Part of a small language model's weights: attention and MLP in parallel.
Each number is 50 + 15 x the weight over its row's rms, rounded and kept within 0 to 99. Layers, rows and columns count from 0. The size before them is the row's rms in percent of the matrix's.

# layer 13 MLP down (transposed), 1280x320, rms 0.087, rows 675-718, columns 240-319
097:74 42 40 67 48 44 48 56 51 63 49 71 53 69 47 56 34 53 55 30 33 65 81 56 59 31 47 44 44 56 47 49 44 33 44 42 23 30 59 44 81 54 38 52 66 30 69 42 61 56 60 47 34 79 48 40 56 51 67 70 50 62 63 43 58 26 45 62 45 50 64 43 28 48 43 25 47 79 48 20
100:85 70 41 46 81 71 67 42 50 43 41 39 60 67 53 51 36 50 49 33 78 64 44 34 47 39 37 66 28 27 51 58 61 78 20 39 44 29 57 36 33 35 38 61 45 60 72 55 28 35 14 46 56 63 42 50 42 47 32 61 39 65 37 33 45 27 84 38 49 55 27 69 63 54 37 44 39 19 67 23
097:41 42 57 39 49 26 28 51 66 27 60 66 58 28 69 64 30 64 75 54 50 37 59 59 75 42 34 46 61 46 48 30 64 58 56 65 62 72 58 71 44 78 40 42 53 30 52 30 45 53 32 66 53 53 39 45 52 78 57 38 70 36 77 56 55 69 82 47 47 57 55 37 45 51 48 31 48 38 43 51
101:39 37 49 53 26 42 45 55 36 51 49 92 35 34 36 62 63 46 39 59 70 65 69 50 61 70 43 39 64 54 36 63 65 31 47 39 56 25 54 43 47 56 42 59 67 44 72 40 49 52 54 36 33 49 62 52 22 43 56 40 52 28 58 54 71 50 59 32 60 29 47 51 33 59 71 42 72 50 38 39
097:56 42 47 32 46 59 60 40 49 37 42 75 41 35 72 48 72 39 76 45 67 42 32 76 59 68 38 70 67 62 27 74 50 42 34 52 37 51 48 67 52 25 57 36 60 10 36 46 52 52 29 72 69 54 45 45 60 59 63 18 30 53 39 22 40 40 44 24 38 28 42 43 21 32 40 17 57 53 55 54
105:30 51 47 30 34 69 48 59 74 47 47 58 42 55 22 29 51 77 43 38 54 50 70 55 64 46 55 60 31 52 65 52 42 40 33 67 62 59 46 45 51 37 50 54 30 24 37 31 60 59 36 50 36 69 63 49 59 42 58 38 43 47 33 79 60 69 64 64 63 60 49 72 55 32 55 62 53 48 40 45
094:48 66 52 39 38 46 50 54 44 39 54 32 28 35 32 25 62 48 61 28 62 63 52 50 47 51 44 42 47 47 44 62 18 68 37 21 52 56 75 57 19 37 82 62 50 65 55 65 39 26 37 12 37 27 55 79 53 68 61 76 60 46 61 24 20 68 61 43 34 25 71 51 61 00 50 70 42 29 71 54
099:73 75 55 55 71 45 53 24 33 62 66 52 48 51 53 40 48 48 36 57 54 32 52 44 32 53 43 60 62 83 46 69 63 69 60 53 64 30 61 25 46 42 44 59 56 51 42 50 62 63 30 26 28 30 33 58 51 53 59 63 53 73 47 55 45 32 49 70 40 53 70 39 58 57 50 52 25 39 38 24
104:51 46 50 57 36 75 40 46 41 63 65 59 30 33 32 68 45 61 59 34 34 65 40 33 29 38 70 47 42 47 67 60 42 21 47 38 24 53 69 85 59 55 30 39 59 60 31 50 36 68 59 36 58 53 60 51 23 40 90 55 84 63 18 31 47 80 54 43 63 65 87 26 40 40 39 48 47 66 32 90
087:47 53 61 64 69 44 55 57 56 45 80 62 64 07 50 51 78 36 59 34 50 54 53 63 53 36 18 42 38 36 41 49 65 60 59 52 56 50 24 52 50 58 67 50 20 47 67 41 59 58 11 59 58 62 23 52 13 57 74 58 45 34 40 42 36 27 75 78 42 51 48 58 72 43 56 30 59 61 53 64
101:67 62 42 27 82 29 67 28 72 58 54 36 59 49 50 76 58 79 18 82 72 49 39 44 54 53 51 41 58 33 26 69 34 35 33 52 53 62 50 43 64 61 52 22 50 45 65 33 66 55 34 16 48 25 51 57 60 65 53 47 42 64 56 49 48 23 75 54 73 57 43 66 79 44 60 38 46 70 61 77
095:31 51 74 27 31 50 60 41 68 46 58 35 41 57 46 53 71 35 25 35 62 57 68 32 52 22 24 24 61 58 20 52 28 44 29 34 00 66 48 59 36 38 52 44 61 33 28 61 32 63 58 30 65 47 56 82 44 53 59 54 66 37 87 80 54 78 40 42 61 59 70 54 68 59 54 28 62 47 62 60
102:49 55 50 62 46 28 50 33 40 67 44 66 53 46 54 69 69 44 49 85 63 48 39 65 64 50 44 69 49 44 49 58 53 59 38 33 41 68 27 43 63 70 44 40 45 54 62 49 50 27 60 38 63 70 59 32 36 13 23 43 71 59 55 57 57 15 51 49 65 30 28 48 38 54 31 51 52 60 52 54
091:58 61 59 38 53 47 41 37 42 83 33 57 55 58 57 78 47 35 51 58 52 63 63 18 60 62 64 20 48 37 44 39 71 41 75 44 83 54 76 48 38 57 40 62 74 80 46 60 68 47 54 38 63 28 40 41 44 33 55 48 35 37 57 49 45 30 46 35 48 68 33 50 22 35 74 59 38 50 70 27
106:52 47 50 56 48 62 45 61 68 77 31 57 56 53 72 40 42 57 34 32 49 32 66 43 49 44 48 38 63 44 84 37 60 67 44 36 78 49 52 47 66 57 72 66 50 24 58 40 48 36 68 40 67 14 44 78 40 68 66 55 57 31 58 21 63 43 40 48 08 54 48 74 66 70 39 48 27 38 61 33
105:45 40 60 46 49 32 66 70 49 52 54 85 50 45 23 22 56 46 34 16 57 48 48 54 35 54 67 73 56 49 49 39 75 48 32 62 71 48 56 51 43 58 51 64 56 35 55 51 58 37 49 71 52 36 45 52 54 63 44 16 26 41 57 41 67 57 49 40 60 74 48 36 47 34 53 83 59 50 56 46
110:56 28 68 48 18 44 57 71 71 40 42 73 43 47 51 58 51 64 33 56 37 42 65 48 64 36 43 77 65 51 52 23 44 67 42 72 56 54 77 49 52 58 38 58 56 42 38 57 67 47 54 39 53 36 25 34 61 37 16 61 31 31 34 34 47 68 45 66 30 63 56 42 45 47 30 39 46 68 38 60
099:45 62 32 37 40 44 32 37 53 71 51 55 19 31 61 40 42 53 62 25 30 56 37 48 30 54 26 71 61 60 57 31 45 42 45 79 52 51 57 30 68 45 55 75 40 86 57 29 19 37 59 73 41 46 56 30 67 37 46 51 23 65 69 49 51 83 74 46 50 80 20 62 29 49 42 26 44 34 25 63
104:29 50 31 66 64 71 40 46 48 60 49 81 73 78 29 68 67 58 70 41 30 44 28 50 53 39 69 27 31 75 98 29 62 42 30 61 41 62 56 44 50 35 40 29 53 54 43 68 52 48 69 48 43 45 60 54 14 56 60 49 31 60 32 52 54 84 41 44 46 62 71 41 49 43 45 56 44 35 41 66
100:36 51 44 41 35 51 47 49 78 55 50 64 50 61 67 57 45 49 52 56 50 54 35 46 55 57 44 32 60 62 50 55 68 66 65 43 54 54 67 44 36 60 39 49 53 38 59 44 65 59 35 41 50 44 53 67 43 46 47 40 62 28 57 37 58 79 54 58 89 51 57 52 32 77 59 65 52 43 83 66
101:35 57 49 32 47 56 33 73 42 35 37 18 30 36 42 74 56 61 61 48 58 32 41 45 60 42 44 66 50 76 41 54 56 34 21 51 39 54 54 23 55 64 47 55 44 52 46 56 57 37 45 64 44 62 72 64 35 74 43 41 37 18 55 71 43 31 76 55 64 59 50 57 80 75 43 48 29 61 78 74
101:83 49 47 37 38 51 34 60 47 41 44 34 66 72 52 29 68 30 58 26 64 73 41 77 63 57 64 62 31 46 49 40 49 52 32 62 35 31 62 58 60 40 84 78 36 29 29 26 70 57 28 46 63 36 43 43 59 56 11 57 27 37 40 56 61 46 33 60 71 47 27 62 43 75 60 79 47 57 55 63
099:56 55 57 30 49 55 46 36 43 40 51 21 53 91 65 41 51 53 25 68 37 31 45 15 70 39 19 37 59 55 70 61 44 30 39 53 57 62 58 41 45 84 22 73 33 40 53 60 53 32 41 59 64 17 39 20 71 75 39 36 53 56 46 24 39 39 51 43 50 44 40 62 35 48 59 75 44 64 64 56
094:72 34 36 58 50 37 35 69 52 54 61 64 49 45 83 24 56 63 40 45 67 58 39 40 47 55 38 38 32 40 74 61 63 55 58 51 62 62 30 45 51 42 72 25 53 54 45 37 55 87 35 57 67 54 38 36 35 55 44 69 80 31 68 60 56 52 48 23 26 44 63 74 47 20 34 52 27 69 42 41
110:51 37 41 68 70 70 50 67 51 40 63 63 23 45 47 79 45 62 50 54 49 59 28 41 30 29 44 54 56 40 49 62 29 66 44 89 74 21 58 89 53 55 56 44 37 59 40 24 52 58 19 40 28 32 49 50 37 55 41 64 75 21 64 49 44 64 65 56 48 48 53 62 53 56 70 60 60 49 67 38
113:46 52 33 57 63 60 56 31 34 60 53 94 28 43 50 50 46 56 23 46 60 59 47 55 72 71 35 38 59 56 30 63 50 56 68 17 27 60 50 79 38 47 23 42 62 53 21 39 60 35 30 50 57 41 53 60 84 52 59 53 69 30 53 50 59 69 47 50 46 69 58 50 53 62 47 37 27 66 64 61
097:76 71 30 38 43 48 32 75 60 25 64 83 75 34 83 56 42 52 60 21 56 48 34 70 58 48 80 50 38 36 56 62 46 63 51 61 51 62 43 40 37 18 66 60 16 59 48 32 63 60 56 50 77 30 59 63 70 16 23 52 44 74 40 39 41 99 59 53 39 65 63 78 54 34 45 29 57 66 37 38
100:49 50 76 30 31 46 41 52 47 47 12 72 58 29 71 54 53 54 41 49 48 72 55 43 35 39 50 49 44 58 39 51 31 45 44 47 32 67 39 19 58 61 43 46 52 37 74 34 74 71 45 65 48 12 55 76 50 54 11 36 42 44 51 67 56 55 55 47 36 53 60 47 25 30 68 42 42 40 58 44
106:48 61 74 78 77 73 65 52 64 66 17 58 56 63 78 59 50 31 64 42 27 49 05 43 33 27 26 93 49 60 53 38 63 38 59 52 38 66 42 44 25 63 43 62 71 34 39 60 48 49 65 57 50 47 54 44 50 37 83 44 58 42 52 44 61 43 77 49 47 26 39 36 55 32 50 31 60 48 28 36
102:53 42 54 59 52 74 69 53 75 60 52 60 35 23 54 99 49 37 57 32 59 41 70 57 47 50 24 50 77 50 55 68 47 61 38 62 64 76 37 29 35 49 51 55 57 68 61 28 38 38 37 30 75 27 29 39 73 78 62 40 39 55 59 46 66 13 76 49 18 59 47 47 49 71 35 56 69 44 48 58
106:79 53 50 33 42 43 44 31 73 55 49 47 62 56 42 22 39 78 56 39 58 44 45 66 71 54 54 42 52 48 61 48 48 30 54 50 90 40 51 44 21 75 74 39 79 32 77 63 50 38 68 56 37 61 44 55 36 56 74 34 49 58 59 55 30 47 45 41 75 51 61 49 41 54 49 53 47 60 43 52
104:68 76 46 61 42 56 38 30 24 32 61 73 45 55 63 57 52 38 34 68 85 32 28 65 32 55 53 72 63 58 40 57 23 56 68 27 37 68 56 39 54 59 65 55 62 69 51 30 66 65 36 37 25 41 54 41 61 21 44 75 67 66 71 05 42 24 47 46 77 36 51 46 45 50 42 68 87 39 68 13
097:62 29 44 37 22 54 99 64 63 78 45 63 66 43 58 67 46 68 45 41 27 75 65 38 51 41 42 71 29 55 65 81 47 50 67 52 60 76 56 30 66 50 65 42 51 45 49 51 62 44 62 40 32 52 34 60 11 39 54 21 50 49 48 42 56 38 74 46 43 59 69 27 59 28 74 66 43 37 44 32
096:39 35 58 27 27 65 60 30 42 45 42 44 54 32 44 39 64 68 63 69 40 39 28 67 55 51 46 63 64 50 63 52 68 38 74 60 30 60 53 26 64 42 33 30 46 79 64 55 30 20 60 67 30 50 30 34 34 53 77 57 64 46 71 32 27 94 45 51 63 49 34 67 54 70 61 61 76 40 48 37
093:61 36 79 29 30 49 39 50 29 41 58 69 59 61 28 43 97 65 83 37 63 57 54 59 73 33 59 51 57 54 61 36 66 35 50 85 62 45 37 55 66 60 45 48 78 59 21 39 51 20 58 55 43 77 38 44 56 63 51 36 40 28 57 86 24 81 58 33 39 14 18 71 49 32 65 81 64 46 23 63
100:79 65 71 52 26 58 71 56 75 45 56 70 61 60 41 41 49 31 59 48 40 66 76 42 43 99 42 76 53 65 47 51 65 58 12 39 57 34 49 17 69 35 70 83 34 52 34 56 25 38 61 43 40 57 73 57 75 56 52 67 54 47 34 21 30 46 73 57 23 40 30 18 43 48 64 06 37 42 34 58
110:41 25 54 47 61 45 70 53 23 54 73 32 56 78 26 36 38 16 39 49 61 38 80 42 30 63 50 55 34 52 32 62 82 74 42 64 53 43 36 38 64 62 33 60 60 58 27 38 50 62 59 65 47 54 77 32 38 48 65 39 50 30 60 43 62 60 65 53 65 40 58 15 26 87 42 53 27 47 50 68
098:47 23 33 48 79 38 40 73 24 48 44 83 65 60 54 43 69 49 41 57 66 50 46 50 54 68 59 53 46 50 46 49 74 56 47 72 67 34 78 56 49 66 46 57 67 41 67 22 54 56 46 21 61 31 74 60 38 75 59 28 88 77 43 55 44 29 74 37 19 25 45 78 36 66 64 36 47 53 54 47
100:59 57 34 46 17 52 25 55 36 74 48 59 45 58 34 44 55 54 44 59 41 16 33 44 56 63 35 22 41 23 73 17 57 66 54 30 73 21 67 47 35 68 71 29 51 18 52 40 40 38 85 53 33 53 25 56 31 34 29 33 64 52 45 55 60 63 75 52 60 53 29 40 50 63 55 50 41 66 74 42
105:35 66 68 58 55 56 36 42 50 61 45 54 92 44 97 49 77 54 35 73 35 47 57 54 42 63 58 69 35 74 49 51 51 37 36 51 70 47 32 38 43 47 58 69 40 46 32 36 42 66 68 32 36 45 60 74 68 64 44 45 49 40 50 50 48 73 55 47 65 53 47 58 68 45 54 65 42 61 70 46
098:96 47 48 61 49 71 52 91 30 68 34 67 60 47 44 62 36 30 29 22 46 38 54 29 42 63 60 29 69 22 64 30 71 39 44 62 46 56 48 46 46 44 69 26 71 44 85 18 55 42 63 70 45 71 35 47 46 38 25 37 32 39 64 50 65 33 39 44 59 59 50 49 48 53 38 45 53 48 51 84
089:45 42 46 62 38 51 70 58 54 55 51 48 53 37 47 65 50 31 94 33 54 47 90 73 51 52 43 39 35 34 60 43 56 20 49 61 58 57 65 48 47 52 56 73 78 33 70 50 77 37 42 59 67 32 53 64 28 46 38 57 44 42 91 34 49 34 62 53 43 67 54 79 46 62 80 30 58 63 47 88
099:49 51 65 66 47 57 21 47 54 71 37 19 60 67 69 33 53 51 45 56 44 51 33 38 54 62 49 52 45 80 77 65 43 70 58 58 45 64 63 54 38 68 58 43 51 32 36 37 49 49 62 67 53 68 33 50 55 41 57 34 76 55 48 59 24 33 64 41 51 60 42 28 68 50 29 37 33 57 41 50
097:40 63 50 63 40 51 40 35 37 80 63 59 35 47 46 45 73 55 57 37 39 46 61 68 33 38 34 49 38 44 55 58 50 20 32 42 66 53 59 12 67 55 56 33 60 55 74 38 59 40 60 39 29 43 65 66 44 13 60 27 50 46 43 56 52 90 59 52 50 38 45 53 62 00 52 50 40 36 31 47
# layer 13 MLP up, 1280x320, rms 0.11, rows 676-719, columns 240-319
097:47 48 36 65 32 44 32 70 34 51 19 65 81 47 66 34 37 43 38 61 49 53 33 69 65 79 49 53 64 31 58 16 53 43 51 47 42 64 53 47 26 60 66 78 55 67 59 29 30 65 75 61 61 45 78 55 54 61 28 58 27 37 47 47 52 71 91 59 45 20 51 48 45 53 46 51 53 44 54 58
097:75 66 66 55 75 45 47 71 42 59 59 65 54 26 62 33 47 77 60 48 29 64 41 64 61 40 55 66 73 36 46 58 72 45 59 36 33 40 52 75 53 49 40 31 57 57 68 47 36 29 52 61 60 70 49 55 63 69 50 63 44 31 54 74 39 44 71 77 54 52 55 51 61 17 57 82 65 51 34 50
100:75 72 69 19 27 80 45 46 34 44 41 45 50 40 50 71 13 24 63 44 52 50 69 47 51 47 62 49 54 62 68 42 55 42 75 40 48 77 53 46 65 60 50 07 70 44 62 68 29 82 54 53 59 48 55 48 68 73 57 41 58 37 40 53 32 62 36 56 39 28 33 59 72 53 32 95 63 46 30 54
099:66 85 52 89 43 36 60 42 61 39 69 50 39 36 61 46 60 64 33 70 67 45 44 45 54 25 80 61 47 71 49 27 41 65 43 53 44 40 41 46 53 44 43 53 48 48 62 49 33 48 34 64 48 61 61 50 39 52 37 41 31 41 37 52 25 26 46 54 53 41 86 49 63 61 40 29 53 52 46 45
105:43 41 72 60 66 60 59 31 63 51 57 56 59 46 91 55 67 27 20 47 57 53 52 61 52 60 61 49 39 68 64 56 40 40 54 55 31 42 46 47 50 35 39 66 14 38 31 24 45 52 63 49 55 49 36 32 42 42 36 86 69 81 81 41 53 82 71 52 29 69 66 48 61 53 34 49 55 68 58 51
097:63 33 46 65 62 22 82 67 63 71 33 12 58 53 48 56 49 87 61 65 63 14 45 59 45 48 45 39 69 58 79 33 64 40 59 73 51 58 68 53 56 36 59 62 49 65 68 43 60 37 38 46 46 36 54 59 40 41 31 55 50 60 60 65 48 63 48 25 35 44 25 49 31 41 42 49 50 58 55 57
098:57 16 56 27 50 36 47 40 69 46 57 42 56 33 37 61 54 54 66 62 62 46 57 46 56 53 64 50 57 59 53 47 68 44 45 59 48 69 50 55 57 34 59 55 58 47 61 48 49 53 41 99 57 62 42 38 33 60 29 49 55 57 71 47 53 67 57 72 44 50 74 79 26 68 28 44 69 58 64 58
097:46 22 24 47 28 35 45 56 56 35 35 61 28 70 60 46 44 30 48 38 62 38 57 78 49 53 29 42 20 74 66 57 62 45 46 55 68 52 32 36 25 32 68 56 52 38 35 59 73 43 46 44 50 16 33 81 71 57 52 51 61 74 87 52 49 54 54 58 62 30 39 47 74 41 30 44 60 29 46 62
097:31 56 39 65 44 62 56 27 28 44 42 20 51 63 55 80 60 68 44 58 51 32 53 38 21 69 51 54 46 62 41 64 49 56 38 63 55 65 68 60 30 52 42 50 62 53 09 39 17 78 65 65 40 55 52 36 64 54 35 32 62 49 13 60 42 83 32 34 55 57 36 49 49 59 40 79 65 34 70 55
100:72 65 48 52 50 58 31 47 41 52 56 53 55 48 55 68 76 47 70 55 73 80 37 38 52 67 34 39 35 55 57 43 62 55 57 68 89 28 52 61 52 52 64 34 46 46 45 46 64 65 46 58 56 65 50 55 53 61 46 39 65 28 40 59 46 49 35 46 59 49 54 47 38 52 48 39 32 42 34 44
095:26 48 49 60 39 51 18 48 41 35 34 69 49 58 56 62 38 68 51 32 40 32 56 47 34 52 38 37 47 61 57 53 55 70 66 55 20 43 40 40 44 61 36 59 64 41 51 71 39 56 55 37 48 29 22 39 60 63 42 18 61 50 64 40 55 28 66 49 71 30 68 60 53 50 66 72 38 63 39 53
100:68 19 33 45 40 35 64 49 65 42 48 53 71 35 70 50 48 41 44 54 31 02 67 50 49 45 54 67 38 65 52 36 33 73 32 61 48 44 56 42 61 34 58 50 10 87 58 38 24 54 52 62 41 41 24 48 47 17 24 27 48 66 64 61 29 56 54 49 55 93 51 31 45 52 31 11 33 43 52 42
091:56 58 34 35 82 53 42 83 39 43 66 56 58 43 59 34 31 63 52 73 54 81 59 48 28 68 58 41 35 46 77 44 18 57 67 52 33 39 40 72 51 34 43 18 44 58 47 77 57 42 55 41 55 35 72 45 56 46 64 67 41 59 44 43 38 67 29 39 54 67 54 37 40 69 39 55 20 50 68 43
099:46 64 29 64 48 30 37 45 20 25 82 43 44 60 56 59 80 58 70 70 63 39 50 30 68 47 40 61 52 39 52 47 40 46 61 39 45 70 67 55 37 32 39 62 63 24 69 40 30 58 39 72 44 58 33 54 54 83 37 58 39 63 33 59 39 33 34 56 65 82 29 66 50 55 76 45 42 31 38 28
100:54 73 55 58 42 36 41 60 62 63 54 57 48 40 34 39 58 47 65 45 61 63 18 54 64 66 76 64 77 48 39 25 39 64 45 54 55 53 31 20 67 45 51 70 26 65 23 57 33 61 60 49 40 52 38 40 54 50 57 29 55 59 43 35 36 53 34 25 69 55 62 43 48 48 43 46 57 51 41 31
105:49 83 46 55 86 55 30 23 28 37 28 27 33 46 62 38 41 58 52 38 32 59 50 36 55 62 49 40 74 80 40 31 33 38 71 60 32 43 61 44 08 31 54 40 49 56 43 67 69 54 65 54 59 58 66 57 32 33 40 40 51 28 49 58 29 45 61 63 49 29 52 36 54 32 81 83 53 45 54 39
094:65 43 68 64 50 69 80 69 65 54 39 36 56 71 88 33 42 59 30 40 52 44 74 27 24 57 31 45 60 43 48 39 90 60 43 62 42 72 68 45 80 25 50 52 24 68 65 61 39 51 54 64 77 71 29 38 59 43 63 10 61 43 56 47 47 45 43 28 46 36 86 67 44 43 54 33 40 35 41 19
099:34 61 55 20 40 59 83 37 48 62 33 37 53 54 66 40 37 34 46 33 64 91 70 62 60 61 47 51 61 61 66 58 40 59 86 57 41 57 49 47 42 38 54 59 47 79 99 52 47 68 50 53 36 39 39 51 29 54 44 43 59 46 64 41 17 37 57 52 26 27 50 44 24 76 44 61 37 39 48 53
098:81 48 46 80 50 26 42 44 50 58 62 55 46 43 50 67 66 60 52 57 55 72 37 54 59 67 51 55 61 70 73 29 15 26 38 72 28 48 41 53 73 41 20 35 41 24 58 51 58 60 42 49 30 58 57 32 53 78 66 33 54 52 30 57 39 51 57 54 41 61 54 17 34 47 57 33 55 91 50 39
098:60 60 73 57 50 31 62 39 52 42 46 54 37 72 48 54 43 48 39 53 12 46 62 64 57 37 45 29 61 49 52 50 62 68 64 41 56 61 52 66 60 50 45 51 34 35 68 46 67 76 41 79 27 50 25 36 68 42 49 31 74 51 55 39 53 44 19 63 66 36 47 57 37 25 38 43 62 46 49 57
098:53 56 36 39 43 66 46 64 53 55 48 36 56 68 54 41 50 38 39 56 75 49 36 25 46 61 51 57 31 61 60 62 56 51 33 54 60 62 70 37 58 54 47 50 51 51 28 50 66 39 46 32 54 51 29 52 49 68 68 60 50 67 34 46 43 54 38 50 65 57 81 45 52 40 18 37 66 59 27 56
103:35 82 50 26 48 72 47 22 35 59 28 49 59 49 44 41 53 26 74 56 34 71 45 12 52 49 46 57 17 37 58 22 47 75 27 37 40 61 55 41 35 25 60 44 46 47 69 57 69 11 48 29 58 32 42 36 57 57 44 48 54 61 24 42 51 61 46 39 24 79 51 59 55 75 70 36 54 59 35 37
092:27 44 57 84 57 51 71 48 33 45 33 30 48 88 35 39 59 11 46 58 11 64 54 59 62 49 33 59 64 51 49 42 61 51 23 51 62 52 56 37 53 83 30 39 46 40 51 80 37 29 38 60 43 64 76 59 50 58 69 34 55 40 26 43 54 36 35 61 59 30 50 53 45 54 60 33 59 65 65 55
106:24 42 64 54 45 24 78 36 40 71 50 49 45 35 72 38 21 46 54 40 57 12 54 69 36 22 52 55 13 55 64 16 64 60 47 53 55 41 53 40 44 62 23 46 38 46 68 74 43 63 56 32 52 42 51 45 67 51 51 53 61 78 16 87 97 41 44 56 37 38 60 41 71 40 50 11 55 51 52 53
109:56 36 54 35 41 63 42 59 58 34 50 52 49 53 54 34 45 42 45 29 59 60 70 51 71 16 67 40 69 46 44 29 69 45 41 50 26 71 53 52 43 24 32 55 46 75 47 40 61 58 38 55 56 59 38 63 52 67 58 46 50 30 33 82 36 52 20 49 54 82 39 47 43 28 75 21 53 57 51 62
099:47 57 96 31 24 65 57 38 64 58 65 45 55 41 45 68 49 57 49 75 60 64 46 45 42 54 37 69 54 38 27 47 60 36 70 46 62 37 43 61 56 69 58 65 67 67 68 36 53 38 19 57 61 67 35 53 53 32 33 40 52 57 38 18 39 60 35 44 73 52 37 50 34 51 59 57 40 52 52 57
099:51 73 66 45 39 42 69 47 55 35 71 60 43 52 22 20 44 53 33 59 47 54 66 46 49 25 38 34 33 65 38 33 66 59 65 57 69 44 78 47 29 53 77 80 24 39 75 48 20 37 91 42 39 51 42 27 58 62 74 67 70 22 64 56 44 36 51 14 45 66 44 66 39 22 44 56 46 60 35 44
107:46 53 40 34 42 40 60 44 66 64 13 74 51 26 38 41 72 37 78 38 58 46 39 21 50 48 47 26 46 31 36 85 56 62 62 54 16 66 42 66 24 35 45 72 58 70 56 41 35 28 25 40 64 54 43 56 67 56 48 61 51 34 14 42 61 44 42 49 46 72 51 12 21 43 45 50 78 44 54 53
104:45 58 61 58 39 60 54 25 36 43 67 33 43 55 24 85 50 45 65 18 28 74 55 57 30 68 64 64 58 69 41 36 37 53 56 58 39 46 62 48 46 73 51 42 38 89 42 45 45 47 42 51 54 86 55 55 77 21 61 44 35 59 55 31 52 60 67 50 48 54 45 41 23 48 65 42 44 10 54 20
107:62 71 30 57 74 26 56 66 36 60 47 45 51 34 54 42 45 31 02 47 56 26 73 43 25 42 44 37 38 44 39 57 28 36 21 45 55 67 71 40 54 42 62 92 42 39 66 49 70 35 48 52 29 47 32 61 58 56 37 36 76 57 54 44 32 60 58 60 58 60 52 37 46 17 23 50 62 69 38 46
109:35 39 83 34 42 62 67 51 51 46 32 69 42 57 55 60 71 51 66 46 72 74 73 51 47 74 36 52 44 32 65 52 29 35 69 46 41 60 49 65 53 36 32 32 32 52 48 32 25 35 34 56 44 38 47 33 25 66 41 61 61 29 35 57 64 34 45 56 21 44 36 18 45 43 25 41 44 56 35 56
095:27 39 70 67 38 39 60 50 68 45 55 39 14 37 28 54 31 74 70 27 44 55 42 59 54 47 66 52 68 31 50 56 62 48 40 50 29 48 43 50 31 49 56 30 57 46 52 59 12 47 72 61 60 50 19 34 57 39 53 51 58 70 77 42 59 38 18 38 70 71 51 38 65 75 40 69 53 64 58 50
098:43 67 54 43 73 42 39 66 43 37 77 59 56 81 34 42 36 43 52 45 73 39 51 54 31 77 57 44 58 47 49 62 50 84 71 42 38 50 66 71 35 52 38 45 60 39 49 53 57 42 51 39 50 50 60 55 82 62 39 70 50 35 26 54 28 38 76 49 67 65 69 59 51 37 51 57 57 44 86 58
092:37 60 80 58 72 43 80 35 37 68 38 68 42 44 45 61 63 62 52 55 50 60 83 55 67 58 49 61 56 32 28 33 19 55 45 49 59 46 94 59 52 48 52 46 58 46 49 60 58 44 55 61 35 39 44 44 26 48 57 61 44 51 25 47 57 39 56 46 60 81 41 52 43 47 00 43 32 77 20 47
099:37 51 42 63 55 52 32 53 43 45 69 74 35 46 74 68 31 46 39 47 67 20 55 53 41 48 56 14 46 58 69 81 56 74 38 54 73 67 29 60 30 72 22 43 32 44 47 34 55 65 47 54 48 46 40 59 55 30 30 47 39 60 60 31 46 80 60 44 65 69 53 84 35 67 60 70 64 44 43 43
105:41 52 82 72 53 42 48 68 74 42 22 27 48 95 40 46 35 60 63 50 33 54 48 34 65 52 67 50 56 40 51 44 67 38 69 57 32 52 38 39 65 41 36 60 30 49 22 42 26 66 35 70 64 33 20 45 81 67 37 39 43 63 48 73 39 45 84 19 55 42 59 24 57 35 27 35 48 11 49 40
099:50 56 44 42 42 41 58 30 38 66 62 43 50 43 52 36 86 49 52 45 44 26 27 50 24 65 37 33 50 48 62 32 45 57 68 44 41 64 48 66 35 83 52 48 52 60 61 37 48 24 86 79 71 32 34 70 50 40 74 58 40 56 36 29 52 57 26 30 58 44 72 37 42 28 36 36 73 45 21 42
096:09 38 34 60 43 52 39 48 70 40 44 50 51 34 28 60 53 69 45 52 74 32 58 53 74 53 60 47 15 74 84 63 42 41 59 51 67 57 24 69 20 52 52 58 43 57 51 60 19 47 41 65 50 41 49 46 42 62 45 27 34 30 41 51 71 16 54 15 47 34 49 60 46 56 47 81 57 45 54 59
105:34 45 24 39 54 59 31 44 70 46 53 36 68 48 42 58 39 25 40 35 51 38 34 60 81 49 62 55 54 47 58 63 58 18 47 64 27 54 46 64 69 26 48 46 65 58 92 39 62 54 58 22 55 47 61 36 43 65 74 58 66 47 47 47 66 37 56 32 23 73 24 43 27 68 75 50 66 99 77 43
101:39 49 46 52 29 61 50 44 40 51 27 87 75 56 59 46 34 63 69 52 57 58 55 36 61 63 61 31 42 73 37 48 46 62 59 41 59 61 56 49 41 80 79 34 62 23 46 45 64 84 76 61 42 44 65 68 30 59 61 62 59 28 23 37 61 37 47 29 58 38 58 67 42 01 44 78 79 45 30 65
091:56 29 39 56 52 33 41 61 04 29 22 38 54 69 51 52 50 40 49 71 84 73 49 80 49 59 38 59 58 47 26 62 36 48 59 54 36 76 43 57 50 43 54 44 58 33 46 20 44 48 51 89 43 41 31 51 73 51 58 60 42 62 57 62 54 57 35 28 47 51 68 49 59 44 33 73 47 54 45 36
101:25 54 30 35 48 41 34 48 28 68 65 43 27 22 40 79 46 52 62 51 48 49 27 39 50 46 73 17 29 32 62 43 57 27 51 21 44 53 59 28 21 23 35 60 56 24 25 53 38 48 57 73 58 50 67 52 45 64 43 70 78 68 53 70 59 40 42 27 63 41 38 46 40 61 36 68 45 56 65 38
097:61 48 44 24 48 56 55 44 56 27 66 54 63 66 35 49 34 71 71 36 48 55 46 92 63 47 69 35 55 47 37 36 51 65 47 29 13 65 45 52 63 44 50 44 52 45 40 57 39 56 31 63 40 48 19 43 62 56 62 47 37 39 40 35 58 49 41 69 56 36 31 49 50 61 69 57 63 29 51 84
092:62 50 18 51 42 39 36 49 47 51 44 35 57 43 63 33 43 51 36 61 60 44 65 68 43 26 43 55 36 50 44 52 46 64 37 62 51 37 56 39 71 39 58 53 73 79 45 39 43 47 57 47 50 33 70 42 48 72 42 34 38 42 35 38 75 43 67 36 48 55 44 35 30 46 69 45 59 63 59 54